Weights of a small GPT-style language model, trained from scratch on English Wikipedia.
Size: width 160, 5 heads of 32, MLP 768 GELU, vocabulary 1024.
Architecture: no position embeddings, tied embeddings.
Each number is 128 + 24 x the weight over its row's rms, rounded and kept within 0 to 255. Layers, rows and columns count from 0. Numbers have three digits each. The size before them is the row's rms in percent of the matrix's.

# layer 6 attention query, 160x160, rms 0.075, rows 0-159, columns 120-159
106:073143167136175130124112123095118100108125137148182125126148135110124118136132185150153094112121164119147091103107082132
097:097152144125159153152163147117141123157142122131100092124153130110141133116145141127130134106172078160139167141149083138
099:078120096092090136141159107103098124127108108124118126156136119135123158150122098130137144140149117074206139141150117114
104:164131132081170095115119121125137157137100138137107106117148109116154110139166166131133140148166109083131125088091126130
107:172139169092071140136113131116117139124146121124154124129116111163135102160107137134124119160114150105166085159126140150
097:149136143133153126103149137153098119111087113107184089105149102146139120106117119120084159116148097137126120123139097122
112:088125149135102094139130102124136155136153095113147149168133137112155155104172143124122154135146064139115104123135071154
098:119105100133094135095132107129189102147149144103121096099138150125112176157090087125149094156099109146176125160119118112
105:110149118112092157087104147148138155198173086145123128077110153109146127103156142148084132103081118122145095127097127127
110:082127151125167143107077120155118120150090118131147114144116120156131133143128105153122127138130130166106131110093110119
106:139135097174143134137137112133171146207132114122123095122121116088131142150116145133124079121137106109144087111172119123
110:140142120146175160110151173132050167131098155160137143148114101100127157115095123157131136151139161115118121082115110123
102:137120124112137092129149119122154168121097133082124142134173101132112148108122075127177132116150106093138144126099128137
108:122116144110150146133153123113159109084138124118137109153131129147133119107121129136136088123132132173119098129173092126
112:135148136147109132094082130084115120113163121132132103162140121188147106091139120136132162140101160132166156127118078110
104:135127193119112101127116176117138144126138105118066116146126119086127154122104123106111161117100120164121105115159151126
102:068159091100128105108115152173129089116116115077141095143124140154151131104148099134136161114148132104135139067142127129
109:099112120124134154143146124102151100116105148106145124113186156130112144089120121132147121124125138161156148171150138131
109:096163125049094098110110076111116131130099137131146139144123137140171108171109146121134107129136099084133138124104111116
103:129102068135100106120137160098109184110114147124177118126176145127139112123122085132094087135111110121148108137100120139
107:087102091144148145181127136108142086140130130113120155162103165135107089112119153151107120120141139147131149150137081135
105:142119150153174114126146107131108103130161141140111129178138136099133114192087139125122120123040177137122111129159109139
105:067127144147080151135098142122065137124133153157139121131185104096168139134131112104129126103135125144130096150147150121
113:123118170126148163097118141160135134162126085174137125141137154112110084132148145129155129077108116130134124102136106150
102:148153157124156160076138175156134131109117157114117125134110128128102148113097113106146162154153108115127107174128089070
106:123090062126125119147139115179139115147146099119146157126132138119173133120098172172159126131124137159082102129110134178
106:113153133103157101125118129166130129103121076079157129114124123156141131118128148118121100142143144140120105093114165134
104:135100157141143100132121128074134148132127121155129169150157132124114115120127073140129112098135151114137106163124137142
106:109118138135152108118172115113127114184101128134121105155144109128096095130125075123106098146104158132123137115132122119
108:082109117098130102121094112101163125202090171136137124117112151180116147142116094144113146123119153079157142089129070138
110:101135138165196102144135138153096158132154074179126152096148113082128134139143167113126118124123154126170122083136157139
107:116101085112145117132077111136134145093127152151081141126092141111140120116112138141154191089090086154085152157172134150
081:136170116097206148095137133116098147126153156139144135111128111118148133125150159168131147116105125162106124136109139128
074:140086085143168124162090145138104149122134140093138148089118112142124118142157140121122125082101148150189128172149143183
087:077119137152147127132109158196128155103116125146164106128147131142141137090104098123131134117086121119129155103145083142
096:140133142131157139158162121128101082077140119089118116101176145128096115128138087109116098177133110153160128172123123148
071:113117125142051142143137105116145154139143125105163143103108115145133097140144200123103145105152118103092104175113145133
091:089155139148149104134150134141174162103124114128179144116121105159120120134124072125148148110101128174117124148109141141
090:113149102107089096145121129103139135145121144136111116164105144100088121139129145128146153155153139138113139129109149113
075:105127122109110140110142129114120102156120155098125136128112144108156109107126114065122154156131125101163129142122139109
076:131114111169132111089121140189150142092112188143193149118124096111140102082147129146090163130110149082115112108116090097
085:075138184131088106131134068134140123156136158148181169121127125138146100142134154141067152105132110098127138143137144123
091:135113132133143122118150127107135141133171125150139140156135137126149158139124097157142113176137147109130112138110135127
070:147130175109160124104118144156107130096131139134087089124123122113111165072113132145139096119128142197099133093141129110
094:116126137130108165144153148117135126139145119122092120111129160087133158104119172153094159098145118141088125085137165136
071:118168138131130117063135134109117127139152139140141101169145119113133147143085124143129100159152135149101143085123142082
073:128124139113146126086109136132090135104164129134154080125091113155173122102149166163081095131105123131107121091155127113
087:111104150160176136134107092171144143139125169130143117150126172127151124109126112113113102124089131116125152100155124149
077:079116107138098129156142117098153138173092138120133152154145125096160091127102113102124158138141123084149145164138113157
083:091127077159088109136157102121160131156096142118141105129143136116141102138101130146145128091152119137095136124121168140
091:137135095157087129127125141153156170153106128169117088159087111117106132133129140119141134107164129118056128126138156137
083:133118177093087140149143118108123082150117138119125170135118116137115127172122124129104135137131087108129111112138113135
083:116157113176099117153115118166140144121150158117173131078113143145086085137186132165088171136138117122116143123120113143
096:146134087134114090123131115053138144156135158101124118135121113077160136156111158125124147128151129091143132126118167115
069:138113102137082120182120135130118118145140101123135162098122151133080128181161127116136145087142117115143135179100133174
087:125128150153151130163145133156172106111115095153149149119189156139120090135143101134154098144125138103139104115133153128
082:117122134082179111117104140200088143084116112114085100115081154160132114112133129132175136074095139162129134139144110145
073:134087118141146117149100154148138134105099110117134147117122144156148126141135163133128120111120131135186108205121094146
088:086139165125094134106146120134131115134100102164145131128134088177131130140130139105140150113097106127083103124126130109
095:155113130139159162107103142098073115115177141111112141077152116123154138123132132155131123110135127149160098137147117107
086:132184136095129129143155131155120151170115107140101141169095114094120163108110104118166156130127149147114111153121113126
080:180118145142112140173130129138139094125167109100078135109105122105119122143150140085129112129168125133115135127131146158
092:130103109147120164126092132168147150099133118084068153116064128150091143112154154151147145119121116137109105175128092140
072:121147110119160119102114142098080133125190139116144122153110147111156143146155133137089151105112130144090141111143153137
096:150141176106117128105125134102085136122184153093144150137110118104109091164156143118158111145170168063118069096164118105
085:127163143144101178134131123132177078139107157130089155123133101143129104127136169129132160158139119136090114171129107088
092:098078169129097101142142084152138105131082094114118172101142149141120101155130145137153136129123085180124142144146140151
099:097162122137158113106121158144146120101143136150146138142148179161125124136109102120132112134121118091113087130122130146
088:134169149133115114060114130158108158130105113121160089126153094153140139148095136127115090140096145147116124083124130090
086:123118109098152159194168090117152126172109127123095150160109113082131141121119099122121115106114114185087173153151147142
088:120151131171164111105119119061136096131176127101129143116136144119098099160144138141117148114096185092139086143131121116
098:192120109161175136115105153090144111127170092105156098133117136107143149159099127141161097109132140126147128117138133121
100:152130119140141110137117159162142140093096111150146116128123134141159147097128161133135107129108077115152163119135126196
099:166130136097161128123114133110133152130141129137135120176074152121132133121087131097133109115151134113156161149150121076
090:143119122147156124132115189155126133131145122092156078143105147121135141124154111114180092131117151145136147120138123163
091:134122135099100105124100123164124149102133117121133112090132094128134150102143195156132122108119131141139143123128130152
103:108098117092073119130165152134101133118147116148120137120126122142144102121136163147126130137171102130128118167146123136
083:133163173151101085081107140175100117153118115106154135149154135140106115176128093107150091133098149142110105089118135143
099:153121108127154144114127159119130139090179135155143116157113176131156165107118128157136138133134135105128112125125141139
104:109071165121107119118114137149102123101129125104111150082143147150115079107138146139121155122134134165149091119157165114
101:123126103152178121133117140106162072101089099153145115121189146122117116119099108128129110115138081151119123123082152145
068:119110092086131151185154134107148129140126169153075104143126107134104115101166121103132150142171105116099139171107118140
078:145169118141115099092100149160101169104103140156152086129149094144156150128100146122105098134113147114140146092094131136
085:136110109154160140134111179114107110172121130102148115154096169142140135126107094150114113128098157127137118115131159124
093:109154118121152130111101152137103128143098132107146141122124151183126075148112120084148096114124108120096130124097137160
095:133165099105155192123144099096120131098153157109112114137103128091159132105105114130126099137136114104124109113147127118
079:125126121107129133188145127106159122136137137151096130144092115106108146111166118132150132126158122089122140147140114154
098:118145139126079097119114154169092083131123148138138109105167122122111150164140168135119143124133111115131102119086122147
092:145117166120133143095117105118067123123163128103121118109115120115109111156114120142138168116157206137131080090113157051
089:123113114138134095135131122118141074132105112137127153149149135077139101160108128117107132127148123121164128159101091137
092:137104093125148155134149144065138120155143089135115131146140152106118154137100100150160096105127123151096149132145169116
092:117169107153104117083095133141096140117144150134144150122156139165145122154126164117105127152138134089133104106099106131
084:116116124129097134145128109115160088157112123124104145142115138111096138153140133116134135162126147114117121168118091111
083:115115150130094145155152118132164132135125118126082180119149128151114071107174121170101158142124107187092107160126119086
101:138105115111132059138120132125122123112115110171185102155171110119141101130102127126085138099149107155168133120129128136
105:101143125101090148115143086141144146150101145113122147119105108130107135125146098111133130142106134143066165157179096103
112:146119156171152144119092119111124107103101128124156174118169165139129124153129153156102126146111163127153089119165157125
111:136093154123103109134143132185145144136102123131102146110101165074105139100135106114147090121114076146116160139100102159
117:142141145137161130113109151119097123083132112118160107136174102152129120150135124138106112138133152125172081127111124105
123:138126094145168148118112100132104106147055144118151147132182097119184089131144070096105118130107138132189137138151147138
114:173108190094170140109143137137103099097145124095108096133139140143139138121114194121116154096136158120121116078175157108
134:159128152097124146110128120175118119115121150175159125155133119152173136120091123141108130132078156140115152074153147114
131:113122126151097110152128159120136117144117141152130093145094090138119133149144115102150121159135128133098136134070135112
135:148105142146112096129132111138137165148118127092128134092169070090158099092171095120138132104134144149144145131112146127
093:126128131129104124163112124131159143125117144138139155092127112110151111173141096133136135130147145138146108102106131142
105:152138139159133130113141101121070089120091154161148164142140113122119074154168112133091122180110141064160092133149149126
111:124134111104163172170141139151124113133133125080129096139148144110148107159102111124126141098157159145177154123101107178
116:102114151115131111117169151140155108183159120128126069151133145106111143156114144085141099167119111168132155115087117115
119:126058144142137136158116163133160133132168085111130142112148164146112186140107170153142072121095108193105140135122115161
100:144067141098094123167130094109136077125106091119107135118123126092107167131146123117151092138162114123155111118128168155
114:130166100160128143100123116142141134168096165134099113120107100128170127105140109115103142127114125138148135139157099120
117:104109165149162072119110136140159191161167132103120159093146130121130110137141162116117146147120131149168153106092094090
104:146142136065108153086153114149120153132140110131119107138119179134144138125092109135144115110158151129093105126185121131
098:154100128131126147090140117118091111082126096076121126143136152121153147132112130087135125115126113148112146128177146159
094:141127154164169129152127195155103132085122126128174152106152133136126123136144130152113103109089138137168162126104087132
108:150154142131113108087170114131120128143119118153147093173130075107122150134111138132136123133141116135098071103123120131
133:099105091135160123125119137099141113129091111096094171102112140155103159118071175133161165149146102133133108132121088158
118:181115127123119111129150111115140142112109112102115101115123088122130130106108122137125127114168141123105076098133125143
112:171141142111129138103089128176107119158132172121127107122085102151114162139137121137109147104169124148099100082135124123
099:122051126086121142161136108136131126129105084077079105086151160135151138103101170133147131116148135107155140159141147147
109:160129151181124103101118146158112152096082141174159152107154139130155123159171141179083091105113115111150093130132106152
099:127147105103088113131142103109179082115110145159143157127106137108099146170119098089134111143111084158144140109138135144
123:147124124129119154130140097146158135134171108149073125163084114109088140137128139061199124157133111127076131172145144133
117:137160138102062127103108086087127168144188119114125087152102113134148107124151101110140155124162128097105164134143159061
103:170107145090131117127124123141148134144148137152121111127125101107115174095114179148135137113132184118112084118127144130
103:153130084184172128139133162110140092134115109140152104137148087118149083144135150115104110187125129123171119139117102155
109:130116117133074122129125125091140171152119122187167134169131104120140118154138139163110092130147156112103117146107137082
125:129164138142113131132133154142142102100165167128174142117140122117141113161146146139089119119116131141132138114148146163
091:098128174108093097161139117155137143122118100116155129089100159095099100102153110074160131144150112154129132172134135149
096:117123138088090104136141110144120080122088145097114172120079118104126141147129144057140149141153116145144148147146137136
116:143053135160124147179113107149120172140146093105107114152111144111130122112130106164145151109164115160099162146136198139
103:144108162195095130144152090124140127146078120105114191063119111142108105109111112122114159161122147114142092107145119144
114:144078126102155159160112114109091132151109134118096181158144145132145095120154104107098125152101110123151176132162138150
102:108148113138142113097102131124111132156121162158147126134126132181124131149145103085127160117136138098126123142131065106
107:155128105161111123088117127115128133133157133079122108103175080128131115128125128145131169104162158061150130111135120071
089:157123115137139186136106109134118140102146141136126124131140109099141158112131120185109125118106173116086123147138171120
117:134093168084106113124110151130129114109139108117105138110102158151125151171112141122111157107112110160128160118127111194
100:126073143146077093144135142108170104144124106102130132119117123101107130143121135147157103136175058149112130121118095163
106:133133109102170165116123148107139114115106135161099123145126133127139167122086149157162116137114104142076074128145088109
085:112170091126184154128158144100140123118111133140088115087139123155126118102118157137108124136104153125139103112103115117
107:161072130149063114113109150136155121115165141147169124138107122142125143137153094163088132125133104116113175108141122137
104:168160125128134147114131150134142123065177157125157159148080130140112148139113099106146130130108146130098078160152145089
088:125149124161105131103101146130127150139103130121121116114182105167077115126101116113145121151130124090140109117140071132
111:145161115111153157103109151128127123144110194101111150092112115127136102132106146111143166151154147112133171091092134112
102:121162136124140110125098141157089122146132177124155169127122130134158069154165108108110116150134133143168145143106136125
112:106104152131127067181112105114144161125149126121134135136116142126088139129129115092171078125148091161107149134092130136
115:141128113115156122102108149138086072138183188104184123144117132135168124174126108125118106105123154151139116118167127130
099:121154154124139145162114115098123176155170139144109094140111117158099123147125125152152173122132110153090139102137122176
101:118164117089146150102158128133122069098138121118149153108087127141114137136126124052190144129113093117120107123180106143
100:096143105141106133114157142091181134171144115128125104128121088160138139123129147141138130134136111116124143100099104084
116:132081145123126102167134143111150148120164093127125139135106161134111160155138125137147108104137115159139135133097150175
110:141106127124129151130141117139108169102110139122154137154110096113170136109107092127137132091109128156111161137150137104
107:141146139109140163108134130119119135112100106149139143115100107144160155145130169137167132141105114084164108107161160088
110:107141102107149143131145126090108117141124135142107140127124097103104114114141101136142160158147096142106176109128093177
093:117129140067136103149158115144121129146126134099146137158091120096116118132107151083188132143146109190109141111119158131
098:102105101138143144171127132086140117179139138082095111139105111136114120141124134133128143159190107131125151144104145146
105:114153123173117126103119162116146176121139118139142171135150147165101113135172108141106081200100137073144115176113106077
092:103169116153120139147142113116149126149155125171124088137133115133096172092153135150107166129119138085110126146116134110
091:124146108159138135110095146116168208138134100144094115122165156159096139137137171179124118157105141108106138129073109110
095:087139151109160143132125091145097116133104142116104147096110150134153112098108085080129122132121124138136131130181119136